Weights of a small transformer language model.
Size: 15 layers, width 64, MLP 64 SwiGLU.
Training: a variant of Muon for these matrices, 8570 steps.
Each number is 128 + 32 x the weight over the matrix's rms, rounded and kept within 0 to 255. Layers, rows and columns count from 0. Numbers have three digits each.

# layer 4 MLP up, 64x64, rms 0.174, rows 21-63, columns 0-63
159198116111146119156118127130129140161130096152119086135132132129135096146111124080135131132146146144113160119101162171108123119143124161099141125111131153108167110108109104125094149076198147
108144091153137117135113174156141175161099157149120141153117101107181152082144111121096121168126084118052178172143117125086096143093151158164128167133144166125097178099085127134157085119179125
117129171139121137148113160165108097128126087121075116171121129123121121120196186170199105120119137140097149065159137159122070106110150142114148092136091147104113165088135152126122133062154174
103121148154088063196126142125163141183099126127163154145082093131125221128141096132131087114123136159156184167219130117127113143118098211100081130131034207092147125104086115129159129180089073
151201186131156044137166112135110131170154141122084177126122118145094106121104084086093141139149114084143127127102120116146144208073125124136124113114100174093196147183158151163101130194149118
073143182083062105162143182141080133195122172116140108149100199147151168154168096132121121119169143154102083109092153183159039150125060149154090104056115103191182090120167080165117074203095109
131141110113118117157135143125161151117143075118145123155120147137137110127059225088197153176149137153141204146148168103129152043101143176165135132072135146151122144058057094078086113149149147
143097106099091157120109104076067173155122141135166131166120155089116136088089048143143125119060148081133140135156094108170116075143150080098108125133158159186156132122140128137175140120108125
088138132138179099125149085110106123179110178119103123103111105096111150158166120100130168141092130127113162148111115130117149125199112085143148116122132136121136076130146164210193136116093121
121088117112145180205091142118116170129161120104172149193106136151181082176128105149078121121130106106143113063144106118130105138098115137115164121154115150166111090114137076146055063135195140
204136134152138101117112111160141148154121121156152149118130103165150151087079115141161170166133052103104118103186108164089096125135116147152126100159157116080082135110195100127087118174184079
189122129043157111123123141099115168131101074082131097186121098102194138157085098141158125148104080107130121143166092155073135102100090130148156123152180113099086109175164110098136101159193122
102142190162148086109140129118099147101163172164127190112158167108126116119125154158081152132181153135116174059157145110130123161138138141134111114116121118124162076180142147160119090204100142
158178130111140156103134142187150086083128102120112104124167104118082090097107069115126075118126123092142076081085151128135135114147119095136146125177128104061079056129130104125127125099131102
090126132120070141123110139172158098099183153111147132164125070142100150139120131118126124092104129128111157130151177104184133133105120055146158136089113107180163142117164129117169127130085091
139110115170155131098135059127114165141134100093119096142146132160102083122110088143161107171151139129136092088180172169114122103119151126117099152121156095146112102176147112132149176124103088
133131113100134138119137116168134137141125141084118136089148154083164081065142085132112148172165098190167147141161143117078079111116155131104137088176152088137129089074147170148129155162120124
071159145101178107172134107151170128142114143171137098111093080105178165041116084123169080045130131116136116095102126079182147152137144114109204143146148131126148125137127125136158158149147133
116115188094118145078084154090164113094111123132106112096151108103188120155120147124162146169124137162155130147107148139142144098108113106138086135121170097090105106135109148103152144045211083
141148095112100109125150146140152125118135099140125176118109133077137144150147140169131160163122123119175113078131154088189124143172131136172163067133160115094071086132137131135140157156083159
137142109173135115075165201151117103201094104138120084077207157164082104132151131116137114091097105087091116110093124200128114059140101167157154099086085151147110088215081117155138117138180130
118177121160151089116086131136181174136146149149179100140113142123111074115165176110129134147154130089167049104110139134122117182136167144100078108117099157163148107126132126191152135129120159
132094083139095050146102119092146167121112184133088107115095172110118135135106145145139141129173121154060103107075099173106117124112154143085172120137183125096040200150119097120141147082125120
122121122144138128121108128163086130077097094206159188116135068129097153129065152096132149125094132148075098132127120103133148153168132123186121134137166149127154211126174172111136114116109113
088112123116151125138113020236114090135051144164135119134120117120130105180158199112170035078114158136165090170069099118137100092145121141123075114140073115146145102132140141151152153205097112
083136120134078153170153117086098123088113115097134167121111175131146164164123114176076136151115177159063090081111081134162133170070171150099163080128188069121091188150080063144090140166085188
170136162089122156124187113151141112112096078157132137155112104129070211074147135124130152125087093138073145123084044121135178159121174111119116112113118070150080153117145100126157120168151103
115149112174166093085076136139124115127135132137162109104165153130125100138187110124133152128160118129139151122138046130141144189125181125121124137143136119067150129141125092164117140079130071
135140122167139151123080084137163106072067108102129113113124107130146125130134168106136129150095118123127109123084133194093144084133136171130125197107071104145112124146126129130082084147091100
160136168111172137131105126150121110124149082141171106142186153171115113121118093159120123175128088117132128119136117135138121102160150066163106106145096168118172052144063101081146155082093130
127138150074089081089118158162100115105186152171154118111125133165165118143124159089083134165082118190121101183163140112163111081120151136127102180080178188106140130111072188091156176053080167
146149201046118127123136128113110096130093110139082105109143124134132180101118100123130117123152118159137173147147117140165179115113108149145133045142078140077169149141133170161141135204098133
179117103102086074097172153117150173068109102134118170134124155124068101133124081139120101138143141131142086137085091082108175140151136166118087130103122148122104132076092125076079155077114096
171149101178145146109141085068137153127123168109163094119149152105129120109103104130204099093163111105139162113131155088148130180153133123158110117120114102146150167129120092188133092138113083
120135134177131155152149086130151106142129128139144119140142111156176140120121113147204122106127098131099147119179154125122095121121091165146155108107129082047160137124153102089152141071119138
121126109151118134133187172171079125140116142143125149083118108075125127125201101105090088067157082102090143087154072103118124140120146090171132123128109196163055160087112059113109103131128084
114075087128135125152213150055097179104081143110169109149148111096130149166207117071103111135132173133115062074079052162126103096116165148143105046110120126165120116144127069146078069124088146
155098144140106138114110145169175120084129145139127103135104051127088122094075097149184098050111120146105152094130123114150161186171133106109103102136141200123147123115075166142116159083075208
115149102105156143096150060206171166113181097157139120085176146131127047102142130144172117126155118083103124118093137141135120101135107102130138105102056098165125166134169143132131117103080128
133143065182084140092112124120176097077147153117114106185105099153142146133088090140079087069114093166112161167110124127128059158138128107161120125142154158128127118146088109120118095103218147
169128127187096166140169135174167116155156126173125081091106106113128082080140123039157115052150120142165130104046091058139127090164203153153093075087088153131139115123137128116120139128078079
100193107079111102107148158117071104141176118101077121066155087148146160134167094129137095079109179093052117138112125174155127054181150146103122160168136130152015175068193107179139120067179141
175065098136095128138102134197107158165127126128116186167189166101093143186144098143180167173162136184138133136115138166148096147123125120207182137113167101133111137077122111168092188171090102